config.toml
n_layer = 13
d_model = 128
n_head = 2
n_kv_head = 2
head_dim = 64
d_mlp = 512
vocab_size = 4993
activation = "tanh_gelu"
norm = "layernorm"
norm_place = "pre"
norm_eps = 1e-05
positions = "rope"
rope_base = 500000.0
rope_fraction = 0.5
qk_norm = false
attn_scale = 0.125
bias = "none"
tie_embeddings = false
parallel_block = true
init = "trunc"
init_std_qkv = 0.0617
init_std_o = 0.0121
init_std_up = 0.0617
init_std_down = 0.0121
optimizer = "soap_variant"
lr = 0.00838
beta1 = 0.95
beta2 = 0.98
weight_decay = 0.069
lr_head = 0.0139
grad_clip = 1.0
warmup_steps = 200
schedule = "cos"
final_lr_fraction = 0.0
batch_tokens = 65536
seq_len = 256
doc_mask = true
train_tokens = 227000000
steps = 3464
dataset = "wikipedia_en"
Each number is 128 + 32 x the weight over its row's rms, rounded and kept within 0 to 255. Layers, rows and columns count from 0. Numbers have three digits each. The size before them is the row's rms in percent of the matrix's.

# down: layer 3 MLP down (transposed), 512x128, rms 0.202, rows 11-63, columns 0-127
# up: layer 3 MLP up, 512x128, rms 0.209, rows 12-63, columns 0-127
down11 117:153114085073135189140120080098132116112133139173115116087138137075129166098106130086141130099148134075110085129124153114102196111174108119097115070147151160121126094196085100072107151189106178184099091129130138135150110083161151115109181117156159107179162138181185144161131117128130120096152180120134177126163132142167087116115134169076079145168104100078195094114168117075072137116129
up12 102:132095191129131070158129088127079167122052116111113195157119146145097103148176149139183091134147112188145165129139090162120105095133160132123096126074166181156124079152133118147147158123158076116151140136184129105132111107123111181152185166183129082083118111179148076151127090164118093099128129133134072144178139110122096113107117213064144129158055141110094133114063121129137156134134
down12 089:129120115069169178127149079126095138133096165089100130177169091099129115140160198134154141139172131093171168109143109111109114117119127119147198119124145132134184152141133142176161140145155216178167149094104139146135148074122117060157162140055114155115139120128139151141099157132103154186115151170144162148121081210123195120089136120163118074144200104183090089133093136147134112113164
up13 104:100100131103135147111115105109053166114144125039083083071108146114090163101109147096116141141116126166168013176061162132150149085102141118149185203113143124103123158116151127123095083121151166092125076171126150160119146104164123108135148092170131107097179150122106093081101168137138130121122148116134152169124071134137137182162111092162131082111116145129175164154175155161128096089095
down13 101:140159102113081137134160147110154077081117203191086106105072118178131124111108108207108147108132088105116136126140142132134077119151138131062044106132131080134179119165135129138096132127132132117158173113127161108180119129121176180135084154087165118116106143129189156107163180159128079085116136166126154132071086072120090150145144143092072120095108133120181169128081055135166110120099
up14 099:161111150107113155078097176105141145144104164110106106143129100127184111077117120176132063119138068059103174148068132158168168137137131118154149111092122169070167158106195131131105144105073122117130171137136153109134071112118131149166191188137176188100119081147122114093148183117107168129101141148113140080183139149093072089109090157113121153110192155166103131128153053109099113123117
down14 111:096127147161149181117111104108070130088135127138087177131066147108143119089123089164133147136151113116143110182157139111142137179177166090123136168112115205130080142092128146092118145097068133081159100140132127152087103188083181154157075133131158130130169096198139127138134173156124137129180120062118081175100042088139144108154155127119098127103094185117184110115161119132200112140164
up15 088:113141164107082181118101103076126199158132141095069159093123108115141094113125117136123102119137156123081165129158146111124120098106125040139081084109103155136039117134169148136090072155138089107103115105165123104039131167124091092197170093190145167146163103145102193074102125147180109176096178119148129131081133115120119149140134106151123151138144154174131122156115147100099115127192
down15 101:089151140089106151172151133076166086138157178109110125125159161147106113141120100131143123109206172116155101131154149116160179145129131156110130085099108128052107135080124122158119104055120104199098128075099160173136171168139122120110148087157086181089178125136167146147140120124182103123138179132053083069078117139130144116146133137130112123178151132195160094159152127123085172191179
up16 092:120156118149179121137188128064169134110100092129138160144150113163139096103164155097127142156125077171084111126146155126203152117099126118180119087195127139116142177124072102102167121136142152131098104217133090110089221098134096105136128109100175167076130165164057118124089072139142119140131123126119111146152083102089049147102155113162118091104111100151152139053131125159134151135166
down16 093:131115135104128137100152191120137107087154116054136118104084133122085161124073163102078110154150123164113106132176099143083155132207191098160120173139060095141150082118162109115146095130093127114136096144137087146154100128120084179110130164094066086144130108080099100061146113133136114126125095209096093122095157112146079139146138180150155215157122131120097153188150095119121093172104
up17 109:126116117145106112147159116140130073109093127095138146120206084042144081122126102127087115120120134165144108103162112165170074133123173114171157183105095140155112192159168078080145127158172141168153163138119061158151078172103178122113124187156080093096076118211107132093135139109138137160139177125121155065099097135105063114094126126138159097090131150136140118181156160160154142144140
down17 087:115096110138139144099073135127129148126122162118130086144020180166095148111108139159123126127118128096114108140121115067081119119100072132103086091157137101107131086130112150158088119098097136110108105087131244112066178077106060127103083098077137119117154129037106107177107128121122106134075083109116114151115187103127143139112098124118101164108128095115087141076133115063087118113135
up18 107:069055179147168108098129129151130068140144159134163106210144145093070135136131154078093078102092167139111110122149075185157144184073120139131175119152096137120129155111117128163146070126153163194147188101156102121097150093151070078086125127126097121076147107099101115169111125121101158137144139157099103135102156082056092093106127080120183119130121104140159093145148154111137129064128
down18 087:163173168111120164125102097127156186136145142144107158072184104183152136152175148149133154186146153125128150116132159122105117087167129099147124149064176125157158106160151144086102147127101104105169086185096150126155114178164149169164179160118161118192114187193154139129130119121133134142120124095148146143158110154182147162206089200140055151130129159156068133119153084126117093191145
up19 103:191160113179148113090181107115034126112088173115144179131128147107191121131105132117116141140139125122107140109165151115108143097136074135182082135115157074135156138060189141110074142139154107126164142125126093128129116095085150098119116079170130103081166067155167085104165116113153144111089130122093121043137149104108106160151106143181069100158152152141145195140180142175153084099105
down19 106:103180052087206078133110177069144130141098127170112148166150119081151117165106116032055133136158112121113168139135163110139160158145149138117155143165133115101090099169145086177141074106127165085086128102154147107120089128136141127093117145127124101112110167135089090125129104107153171140159099100065186193100180106185149147129123135181144175152137178127116151115133108183086132153118
up20 093:113130176091116098138148147086139153145102097114030133152191113155110133141160124088150099219110139144135133091123200090202169164136121094160134178125097111123142175169086157117113159113130147077029175115119182135136161116141114137119109076112114183117102120185081140142132136161174128118080113135138180107118124121131072124117109122183153111102111162073133157149130158108089132092113
down20 092:141155072144128124144097117116090166091143125169101131112064111116160133077130072132052134057121136190131129129129102142067107151056204144089162137123130143154203116132198137141073145118079120141138110084146111140065101128141179111086153189150107089152151151079140135154088187116122126204104149124105148141154120079153128159091158154138110127123166127146110146102126089080129132171139
up21 096:139146128043175141099112137155121109110090120146107118078110097074111074133134102131119095104160130155136102163128153116063179112097107128084209078183111125108127148104123103169147148087105102062175105164149196071153105118145061138128147135175121120129151145103061096156102144119118155087122125101114107101132153078084071168090088140092176099124089103132133107092144163076097143102180
down21 092:143139107152149142099164131100083160101117141084128169151103094097124116150110109123094085114086133133114107115112161157079144130090123107067101139170143108200122104123165143091136164158105149112128171079059065109169169140116106137134153091126148141108044126076195106164101148097143099127105119156122215089106132117175147137099102052177120174105155127058075148163133144161112109093074
up22 106:128125104155083124083102104095209151142108155160144167154159146113116174105141133125119138165116121104122135134161123084133130138115112124136167071118090128120134091174183073120147106159152097091145119204093086114115123137143091110141097140184160068098091118143132171109078153182158150124201132120153111098097155176182177174144194171125138159050093123127144107123060152121093148126207
down22 119:115117070128065154123163142104108126164086155194173061156119136145119118125034114072174103156185084150132127138141113087162157072168133164137107074134116091093153144118123117137137155160144140148200154165097088093141088101107174172085099110148179138153113098113133107158096130130143088076108148140185102114119138151166178159075126183156158078161106125107156170116122088095108123140151
up23 104:174159133118121159082077148121112105152067151106098126132132132107106127109105141124139061144163109131129190110113131095102114098147121109147122099149081084078132145117194186142081157068095115122086126127134075139114163123126128154096199169188179123159079093160093154113140144131118098195178145124080199065145123121140110149124068135074136190111108075119121132112108191128178160093125
down23 100:092123123119078171141106164163056149141143145162150065134126134113118135122099192134148153136136192161146102119125178084164093177114157148135137082158132071126117145065155111147147114112091065092072111123115108088180090123113116125175093128121131121176121105099124188135183124108110088166119074070127098080128152224121118126068145122133110124118084159177122168136075178130085160127133
up24 088:148108131161167098044105128115114116122137097105073155141177171112155100079158195106099085051112067127121141138115091123082137097118108158143171136173146132069085159127139166149125134149038039110125098150156120107150130096102161133186173080098151131101120101183136100149075138108085101107140099115121124137088098091148076111125101123170098137133187104167113118152104128142152149125078
down24 100:092095107108074116145108128058093132159114174176099091123106149132167152120153122093130209158170089133177140125140126113131099116091129126114089125121093129156168133154160116089165063135037187102147136189104159097160167097153108093121100151115086123157123105114147088113117098152137154114099156143172174228098167072146185120105152110118132147121157113147134109127092052089157170128148
up25 103:136153110143157055159100181178139114186144115121105146052162093136143139092153157104087191140092130165116082106122135158101163180059089200150135130093169115181156143076072089133134106155128098179121111179108133129113076172142094113139094172146112099118128117114139102107136149140134211165144118118142141131108123168143106150097066177166136103089164096163133092150077148166145103105093
down25 095:094143100133134172120123110089068154119123132173130132169098108115118165203088073149122085159154155097104162141099140102197156147123132130092149093124170111091185100186142185145101186127149094161095082052153131101108170111081129154112104112120181120144094149111159195191158130099170105096125129136096118103099123118127164151124136108108129091135175087151163173066166105082072136164152
up26 103:160058136124131124136159168085103162105109152028153125138163097073132132132143137106088151177104092067132150117180119131135113127110142076165101148184111057099144190137160125098112083094203103156093120156105131102117053131120125112156079106146169126143098133123174121126177159178126131148114154137144155069118085159149120106121129111060116120165142137184114136105197136159187131143099
down26 097:121060119149116109108115163134146135091126053106137171123117092126125125136024120093155138091126137087109124123089129102089096125123137146088168095168103160190084096129128105166177172086135106178113141104155137132093159121081085169111148065116165101180083115145135084119154137175093137166102118088097122125077126213132178073162138152082112095135105119129123147097147121147127201092169
up27 101:110147099127093135103135139106189184182121151194138205118113167106140118106143091127105166191124139112121117136134118139137143080183100151126128149094116171149153079108140112153100141090111097044120118111117091160112072144112154087123130117100091131093144066150107133092139120118118163105088179074038137157180141122108109180043123122118151057084103122159110117152160149094090142163085
down27 106:125104164158145099153086220144173138118142103173130143207117155140110151124126138085145100120162170117111127180118138092154121136144132122160130187063178195118188080135113171094160129161148136109132171171130138092117163108140124122133125144120101143181089088145136187096084132114106155123116095111097179153121171095131148067147184093166098133191119068183149191102165095089149141143131
up28 094:116134116171119059099047147089137063140114141157107103176112165097113097093124143162088139087142088075160118132156209136164155138126121149134156148140179132124129116069161128128126194171134099167155133152124134150130121084155098109136121114094124096142148148206114120143109064187096085166136135117090152076126129100061108144072107132165162118079171141111148162157085093112183125103067
down28 109:063098157115123159093155117099177125101188043166109153105151159158087088113113112132097128045125114082173130102145131137116142095092170117170096134117130059132143156121141126184113202124146103161104136112112165131165104135131170139096072112064168084151127119086167125127132146190086108105120152116133120123117092169128195101133177154131083170109157159061136158088097115089133169136091
up29 087:097136071096079125111155072109099115119116162097167170162115123163165100073184077151103101163143101154115105126085118118153058187141118126085047068124172160106084085178086160123072135138102147151098120149093092144125132122137174148114084113125112122124144104146153151103149148119146158150185170137107114138130109116107092138144187103100133105151043154059123081176121185171131124111144
down29 094:097163216199119164134110157170057142100144153070119153123127099115115122163177150102091131134121122090102113167060129108130147191154183187173141095151130082153096125119154070147128132120114102160116163109121112159153145124100072060124076148133121139107121134095167138091153111071098091192194122146080139151098134147174152101163139118094146105127134118141169177118137181159169141129173
up30 100:167176116090132114176088097168126136111127099084172187151154146110122089137108143093119120056117125087124156154097118120151140112112084162110147151136063192143164140086103154142114209147165126133128146121189100206107165080133147142109197076104071103193140182168127101109116118161117103090170079132167135159126127152071144134139136122108126091101145116183170118159125160145122134099061
down30 111:110146081117147109077138107103153149088128111184102101201055111113147158126109144107137183123145108116165084117147080143161205116157132122044117135106126090180199073096131100072094115067142080107107161103135084095110134158090158099140096074113115127118130109100128112186106133127131147103097130154126155138172116112125096134089123213140169151150167166172147187139145116102117127103078
up31 093:137165181168121138147075090157179133155096126125163120141177118093139122153079141121109128090133152139162078130067114098144138098195100169036166139123163141152057155141148164097167103117124132160152128123140123169090215117159169172131134088112114170186114147159146062168149130095135092121119121118121166139047125149130095077149163181145136174090101119149115151133180144101139094085125
down31 108:131152154078158137096135191130152177095164151124153094135152155095117115084129167145081114144145128160098106100132062044084085166140089128167122175061164112130142164158145174126145137128095083148114142126182142110073149141116181176181140104171137137126124159127143103136128179092166102138139125087125089163131166207162192169137133109142132099162104171173154123150158092076094132069155
up32 109:074176189132120128159151134110172116076090111124116166096141027174137144094167104190168156114059120151123084119090150070095154132158114077123155182124155163073092148137115149140171113182104137058100135122146171108122079117196131166112133109108110145135203115131137166099102128119144119136092182143138158111149087103173120123111144108099165176086093084121132139105140121171110160114151
down32 090:169175078104185100139154095071078134071164201121110148153110078109068117159105126072076117060151140137142128064099132143131138103122193142172083127151107080124130134104149142123130102116197188129125185106147104110135117104082176100117102150135110133132102113080108153116143098205185116126103141166145079107114077193145137133138123155141124094128141109146061168144086144113127118120160
up33 108:138119105119127091088083149056107153095078074130109168132119089128115117148104134149203125080158146160152067126121130104160120149152101163154149129114154116067134107159182212150204117085146131116113151027121043140125112177108119165192113126182130162140116112128096179113122141093110143167145157117154146109145075139130099125163064136120148111122090081117102108124132178133139116119172
down33 093:141144111130113171121051079172089138156118134110141096114186146124085118127172137150111173093165186142114109095146119178123168165157130123187134101113148116139070142150113099133179141106097158111086184169155131130168131096139081101046137152077083109135106134119141087114062104149156116086121134139141201081146148151128098078141147077083094175162181116173077130077173133163136128131168
up34 092:144126112154159110085119120117128143149062131127098128102090112092160126087112069136163115084177127115119133138142105151152121055150114128126209118146134114101114118108094181215101115161147091109167111078128151062103147171121147152091135135126120173133078179137047166095084102173156099102179128105146118185192058166126128164179175134091148185107095074132126120136148132110129146134141
down34 096:137175067122080159074135081120105162103069139134136123128111116057138115110127108148076151191116176131105182114138147124145136160084066106131121207134167167097162180129177131130165161143126057169170159153142153119074138105140135078139123129124122118091074149139123138149176095107116177141186094135132121114157096165142177150126174131180155169200148153173087141149094136142125107083156
up35 099:156142132140173132107102158110133172080151094108058106097124100130142133126208116108139140136077098156113118155089119130137124140095091134140142160098121097132135125169230147131081148147165127182140195143161136145148178145105176123124123120066154136131134108178210098086150138145110119153111184113144144154140073128158167138047140154100072099119182154200072123146159100107167112115091
down35 089:106099117170098150134184129145100111175120102111147122101058159145146128099067214123133108123137112110177072122118096159144102141151113118091153122111200136113109145096068154122114076136094146101070142106120152079186079146154113116115095096177116070178076120124039137162113107101118113106089088169130124124101141112099135158138105142202166160126090159104160169173105081164101160124134
up36 092:163134167095139165076115118166151119058110066056145082178162141138154110155102136100150098079053118120130115142154138082158138073186071162145150142145110165099115170131202142102128134082112167145133099090100118152099146141113159132151147161116109116098165165186100081142153148170161107156079074087117106158070155113177076101133119108123148118078103124140161173149152162090101113121095
down36 093:118087121096154094117143141096076165077204148112119075186131122114110132139097105123146144112105092110126171098116080103154106171084089146207174131117041143163112106134124070118187110185147110113141144135125139116100184114103154076095133181149156159177081156117152105092121134151127164083163104110123102146135146180144177120170129136097135062093158149044105125093111140141083123113101
up37 091:113106104175123155061162135149129128106134160127162117142159115138110135130120110103064084070139146186157143131086110134202078150094126112189116109090151098126119094113080145142128158096101126121110107117065164152063122175131092174119147156128165118106092127164060155121093177138150057165112132139109139127177045142129099108097086103123102095135136112180150136161097151172059062080117
down37 089:157151168107102130145126162139132129129082110118124143119147145099147110144153149129095148103090092125123111154142166138073145149180111160162169133160119104156063153107189202071124099069167147164135219141097163122169122118137127155140107115120140105135114126094161121151166076085124174068118158172093160218134140123117145079159113139091080167117098115156055076105172094092165117189146
up38 093:138149186119115116127138117124185171130112157093067077136109139088120163157132105103110155126052084125154137098129163195113087098102064119110153158106149124086122147108179123107095154102127192178110127109169083115099133185157138174073142137047114176167171161134104137113105133137112136121128141131125012076132095089084134141066124131128157106155163109146109078156134142149106095157140
down38 096:107092048124176117127116055144161118161119104093148130149133120161072120166134160155139119102145183033128081110105122121133106162066142152078130109124115073146087037101154100127129066156146149142105164068099112150146169133107117115146156139109197087102164136149093092197141118099126133180092123147144130173124129127129068142123108120148132124108131159122106055134083152169107172096140
up39 109:096117160119087154132183175165179138061082139101127095126095122084106172056107129149132160125113169102101096118103157112112096104169138160140134177098141194124136139157177168073080144131146041117163087140139122136159054126109113122153101160137131158164120109074121121133108115128152097099042143153132167146165157143162121136122155181163135123136121155054152204135149108081106107126083
down39 127:159145176103082189117134118113140125098084147138118084151048114119153109089116173127136175096134146078146095112135105106147055172128119094155160108179110071137099166101157088125086140127075065145150189105138097120118118149129117130121140143149145131156178089094134108142121123033156083112139147140117130151148116146108153101086134147143180114110097166139212242155121167130145159137118
up40 093:134134126155166132092176131162134144138140156142108175069136112074109069042147165120167125094098133166144129113163110123172135105153129154186168112118183142114109114137136166173144113036100077157149121084132165137156118134091131178150094064115126139093082077150115095140106132115092164147154175153135137145112142138146142169094205159185124053124065151113150135111105105138141127207146
down40 107:101099152150138133175115089153153117108134101102136144073099124128180160122158103163143150081176198120117118149121108125154111111134108154131130126105147095100075103104108133123135150125144153116213182154138122090155055132142123060124146107128072085125130136086034110071113178066121172080140225072093127170158129120154091104152165167179115114083130151144124122089174150144116114113114
up41 097:174173159136156125131096091102116141142174131102110191093112137123090124143039103103087120147189106123100165099099102155165163144083112120183150139152084121168160146108139159193102092116114142133176116114094116075073112160111101132160154070115148124179146098173105148078088052095119115153198147088150081038163139156171124115130102158165088138124159113154120112147117141102116146160128
down41 105:132094104126112099089104112138138124120124125078118118125109057113146173098149098112180104168137167071168130102157077073158082084128146137190139094160216129100159140095070157172160127125141122136136082068090134104159115174086106171132154095122126152137134143215151043152101112146181094081141146137116151135111071146088216148089120142101142134131130148144139156131138118094123097120092
up42 104:129118131194114138123081137133145125116135106084091055118111103136114111148097137057106111106158112106081125118113102140189112090111148153110118151080115148149147137079059153136128144095200074114100109090160072075085132101150161080136124122142077181179096160097104097184053124108098111157165132118159155129165098140119093141149133085189107106138147115068178112168114182138146099076090
down42 105:088162157174118141111128075096141126177112117140067107161129153190228150074169127116112097146144145131151111167163145152134059160174139128100134158130121121141093117154097151087122072172085161188192086177133120074102115129110103127129170156133118164087143107124140171136102153067146141091117122104117128159128072147124043130171092105111132094129133126078078091126091090095133071125129
up43 107:130105155156143132164134110072158183124121101157141086169105124115117133101141109166180117128145129051145145123152107147151159129107103134150106130124112098094140089182112113130126182046085127094093090121111063109083140108120117164140071087117130127147179124094139139195105172117183139144165218131084120111160139122062129204114194122117132079133093118091075077157111098116115104083089
down43 101:127105128154194124132151127118147137168192134167062126131125179140129116151125060188148142107137117079110131092158114089160118098181126149069071110171115080163164094128171091134141165126191124145068161110122159110136151117097124165142087135161110064126130189077179144199133138154170091148170088133122126146095174175144124200100159150096190131120133135102108153147183113118145113148114
up44 111:126125113141106199146121165119100140114149156070091130120189145134109149163121111125139161115184053098130177188137123125161106075073044164154092114107057087093109148094177114172129135146106125159088095112155088132143146146141125138169155127145135127134186154107139089094119150176146080118108098139118129123123066122127124183078108127170078102197160147049138134118176180117149122134163
down44 118:121165115107125184120045170157111149104158128172154150087109169112136110069100113117095158174093112136111136128133074103136158088122140167137150089167144096157176111115125174078167165120107082145156116128102116138178090141073122126151199164201137104113125079102171101093149155159099128093077114139182076133101088163142143107055085125102134101142114140222126146149116166149091144147112
up45 101:144120120150109147116085159202087185119131112109116159154178154139133088071181139107099108188101124161166168080114130164107064175116144132177090138148136147172162113159071115131125126092108080117134185131062076125114129067118091181154073164131159140178157121113190110090140132084188107158112127137144113121122083130135163099050089108086112180140112145119106096139130113104158141171130
down45 090:118170051095084144088139116072157132127114134111102106141147126137129123187061147133082163063126110105116126147115144099115087140089129098066137162176133091112153151147161097134154177118178119087162119110133117082142045179098114151120209072087191082149164100117092156184114096136110112079052171145146110092136073124143088112160182100143107131142115143125100133144151136114113137104109
up46 108:142121136133118123130116107132112157119095154182086172122139118096119154091143088092113170124141113147190130188120011080124171096110145187096106177081086093092112171149075124196133139067133106147122150056122142175140153129145126168134119118128139115140080151146067132133120108051203140085160151177120124139126088138128078121099138126117149112118153144154101054114121188140137154108140
down46 099:124138194091116144161154152120126084131146107036129190060163121152150132147158151144183166115090150100119080039113131155092097120074105116100153134204100108104090147086143137159084080170163176167161154167164105094064091099140088060116151123097125159116127133150177102107075161128101152119142123100111115167124131142096170094117113126112123129145089138109140121116174145174129076150112
up47 108:066199196107110094132146092141142086100113144098110115129125098096183139104164093118124146078148148052114121101163125106092143110161116141162097114119145118160122119191101157137151119139124075154137090154101149069113127159117147116183094143123164148172117109145195114178156154085133132112115169161164119149047146078122097023134137088112117121123112165067114160118095100100103182150168
down47 114:180151132110141120135179137104112099100124147158127104199078098088098112134167143143139150143146135075067068083116191105159183090150153133110139174188126162158181181114192155040151115157103104101144130200162194097109127135094111171153144099147075141128119163112120136113125132123203123115151135129139159126137188108177136131116122140109111159149087103141186160125142125153123075119073
up48 108:187130161115089115154096143141106150099157173133104114078175100089125084067147136106100104159113117079187149148062141159061132132146104116082107172147074147111106076101122137141130160164157126134088157154171127138152127087169093126091067102113120080153139116133121078207105135154081107152132105119198158104131117110203094095127073161155152118126122160154163107146124110116070090070102
down48 107:103153121132152122113149175144132132127115110219096089122126130143034181156124110103148148119098106104101198183131133113099075128141146155148150112090099123128169116111154079168164187102141184102125079169160151104157129156175085097098107185157112126112081156124058192145171095076178116117111087103137133082162153137115129130122098166077126083110112130103160127157155126166090122165076
up49 090:193226104167154128108126124153155092186146117132152182097160083112137144101139104127119155036174143170165138170126152114115127111087128163152106100097150160104139105152108120102141121154121102132149123125119172146092158121161139191168167082135080052125121163096182138131154118137148091069100110198112112158160085136149103173138113189113085102189159117171093137121163155156160141105152
down49 094:035080130114105147160135078112081164080116137116103110116120145139139099169145135154210100153127124124126168117137136163086162161129123129150082176137132089100063113174092150133108153079110146149121109137115094086169100154135164076076150184131171184176143077133065118120124139108089155189127128078149106117165127105139149154100202126080148169129146191091122155182125135084113106117160
up50 092:170123163104103111100119135167163096082118143084116143188137132086137175052096161085176144067120170132102123129140089170166154122077099089115150048148097193144075104159149100108127121136145163103149093163078116146067114129189136115139113131111130193150112129119167135070108158121112062159152128170103108117102104099085108151111124150113120201095148124137059116157152136102173126177115
down50 090:169126088124172139128133167081122143123124078157156127112218108179149150180107082167096078133146164060123133101042157087120104152167161113100089121102097092139156074123124128194138143181189147178123101130159161130113124090131123109118120173100099100082137106106093156161131104127095148133111112086108157095128144142168097127142102155159099141100138116118122087155113095126151028052115
up51 101:091114149126120113184161113107094159111099098125112154100148100189144117115095127121092091204150088115142125110187162148106096102170101138103097156054087074118150102153074172134116161130131106156117096144098059107145134130101133099134112070144104155142171194105157090131092168208092118114130119135178090131116181114111097119076098129150103110169078166071086159150161163170111076099138
down51 095:121118149087096158141170103155106081148124114093114141138083144098151115124152177120111114062137175124113126214092091150142160064165176124136193092142163128170141146143135116131192047162165122138157106140116177107117148131174135116073159173094157166091164128082072110124183152108132161170152117101120146147151075169124149161143137059142150156094132114175147098096098055110133134131079
up52 103:098175145100090103104125122172103168169175126111146136156121106137108139162117084134153087142146104151112073179116131081131177146110123107104111200131165178085108104108113073100126121123076159181192133179048189131132120135111113156198130133177145112134096085095155101110127089114117211172110142183116104112148111136106075053099141168165114136126154162130070096131139133130105158173120
down52 100:086164104122128193101115103102136130132124126132153157084125124143155145159076141081078125100128149109138135141175141125152186174105156151156093092095072100107166130133127105146144171150121143112113140100154132114154107140120107123095189172106141113177104142174130196124148107105099092142183160137134100173061085179157174141096137090146164123178124114127215104125070085069140187209071
up53 092:123123116091152120142118065149056149085099164158146118148096184131076102087125139160066158109093198149122126096116122114161111114114130162166131108150158138104138137207133127133160136151117133198132152105145100168213100071100116114166173124133140138108134108177141103120091187170156115110102182135094120177101183137160102088194081139141137125141118076140151152141112164108059110065097
down53 105:114128166136146149136117161139125095118181112141132173106100132153146148170154142080146135143143077175140091090093130158117138151132176160061193111074143157182156061107084166151119170109135145056192120122173080035122138125151162087118172131172123106134088169137098134089167170112097072138181085104132126145146123108142128118045094153148152169154115155148097102110122085117174117117131
up54 099:126157114133130120044176147091055165098123161125119152094102145113151063114135085096096112183119158182056096113155060149158161184155090128164097142167115111159156139130092130170166170140160125159127152114114145121042107152152129145126144108122109200110147095154122111131148113135106154138134165112096116072152147129147079076093150145099126184168135115181067141185142130121106099132070
down54 099:137163140141141135122128162142133153152107136136094102114160091133056142070175129106078100142091127159080115128167160152159155147071130171132150123140145122127142157100143149101118118082205189188076144155128109224101118124169155119055122115187050052207108097128097090153133102129148120138144139109133131101112167113102154162123134190134138092084133174147123074111126157133149131146168
up55 101:136091125116133072115182128165168173152078152113131130117062080130155025095171128087140176122180101148040168074069127145107139136093145130129084099148175141125118134157143139141165127156127137115130155114076085161078104175096124181104166158147127075103171095106118129136119120129133075154130146140148129093165089117093104143152127107116114114127104094153137073093165116060066165142098
down55 098:151109163110113163103134113163117130130131111153144074110138103049109098112136103153137123114097116151122105118123108083105100126102150108102124113101152103196077149129154133133163122133169146082087133140172172202107086153163145159141091226132137111118053082115108127105133134121165147135195132107139142116217158118137199167078110174131150108108134147125236163094144169117074135119157
up56 088:108121127183156147110116114126142119125155160176157074180150161160107130118109085142127117174149158067121136098121123100059138118097131139129156166120135089073132033176058126156123109175143114124154054162113160133156097050139097141138137118188122160131148056175164110142137162122091113146150172153168079085105143163122119155099105116112119072099163173088175117065129148117111161146154
down56 097:165121164205105140201130115090087120165092197083156125144159123135212147137100168177139094082154155159100105121096084131109140111121105175125146114129117069147178101163129089173149167166151069081157091148136140139174142160141126104146102105146100132115113065125132131137188119157139151118091114122122114140139156120133223107138104164086135138162101135159108123087160089140101194091188
up57 111:130098164172107145139071146090124138147054134149192168128107085104121125101111099158140108106097098143088103082164113109161135172144156168148105110138212152137128110144103107152158109176118185156144142155095125151127081093139145221114124122130099159146137112137154111040160102142181056133117077150117096133143124087104116126129149135135148169095064137162176062125118075118125195136084
down57 104:146219066189121135108132157100096130180165167096099124178092087113127158159124150156138123126130124114136090113109105093113061125123147183130128153111135128182068085120121099151174170134140142123173188108135153164199140119140142092136158115093130130077120113097142118136171083138186073152066080138165133121157086164167156090123133109099165199172127163171113156067147111138123088115156
up58 102:131138099123067146111122085107117155139146171129145121164136141119094162083097101155140089139142161131142140145149094096075119104145146163088126144137160137138120132107160143187104090156139120105227104127136165139090123130087085103149163146228146077144131115114105193021184136111055103170156124122151136115123074116106120173142128096120136113155221131146142161090147097137163164081112
down58 124:166185125063159175121139085119161175138065095208142122091165132080086099116154106160136118137105136187094096118115194103147113155182129104066135138183193178102136125070129158134112100088073129122101150118165155124112092073090109089164134157167106116101120107158103144111111155120136180151133138090123099162107095142152093204137097140081154130132187141144142124077162154131136119101160
up59 102:150150148067127115134153130127050164160159179146061059130114116085120145116129124128090128119152138137125135141137107137116094112112105149131074134098168118074123120171154154133137112127120168121143130152108066099097132219129105138104114014090108155097094133152129118157158138106115119141157122188114138149074111150050161040125162159111136125209113133158148169137139180134117107084171
down59 096:104126143129167105102123127135150168150149113092163136115164120109165128109152172155161120103122136103117169087226135051169115059148100125127049130144143127087079112162142109155165126137166089144150099129188151126132084078126114136084140121118144068071154150128100129092120106142117130185063122124150110128064109177161089169085077175206106150142182101132114084159184132129126148131136
up60 095:114141161141158155121138106064062218148097156093074128123146134129167149130126123161111089071103157118158125126061141089163113151090147074114142135171101103145168186142131133146124165093075102179124129090145128153173104148142127216133136100136133113072138187094088082172133185131160136117069172068146158119146089103101078147100119110102152155120149066093156148122152103119130140082110
down60 086:157105065096113168163136121173149118147164106159151093081098111139125106175121163142173102145175142097193156141168103150109123121168124190085096130075111162105143137172106139132145191169114111108191145202152121104114186086155080092143132102090105134164147067171185139121171099109184133104116053162141136149138108137178172093118129117153102129120126122096096125122068099152161161159175
up61 087:187138129137123128160132171170109129208075143173117121106110077068126189119111067107152104173157176129124169145166137108113078127152127113104155147131102162125080078110151079207173120130197156135126105182141141120180142068139127118096043070106130138157127120138166167151092123161151168130089105131130159147150131152128108125110178105120183119098188120132172130109109125088097077142104
down61 086:130125118123152192111092167102124148106145104128169115093132171139104134140149105142167163093181148116118113089083106081128143131111144120151085133118136143080129173114158084146167140169146094119094103176153148130182077104106151117105150148134153086064086154129102097120139209145143148120154125123159072138101170169062091152113137187103082072154118072150125110197117103204185203086124
up62 092:116147159109082122137147149153131108141098097183117182073094102101133171130175076161084137089162129174131178126139090118150162155131125067176135157161120111132148154138147141102122131124103122099071169169157158137152121125110167143174159180102049136129127150199117088127123157168066148118151128119138092095162108078120047152129155145157122119189145055097098121140169192135185134165084
down62 088:127127115118120113103125148103082160107185139102133112160122145182146118166121186139167110165142182091132136165135102163121169059181123139120131094139180141155133090145129128121110098158123164070131112141131103128174132091130126141095153115150198140156131097097055102098148117055176151142039098095110127157114151149115162139095157062074182167111091127132130097208119127098089085202144
up63 102:115163172105089164111157133099128181116078154136138133069210145102101080117144154149158163152127115100166100168099166175097146141195080135072216146106101129173141114117145074130097174110071150090099178179141129134145143114120155103082152085128119105091132165080091119104127118181137179136131137092113073139100140129179160184077088135127112119117120182075079139104105149122140140134132
down63 087:072138084130127131149167140147149067146146128100143142130066127182153153082101076118133116140144127132122176079156142119117083166141141140194092140129114125144054116170150140191118076132201142155164038150158114160097102148175081118176097153166087103157125130179178130139123122130130098112147167165128204122143168111070118098208132139094120107128149115170130164126142088132157139103169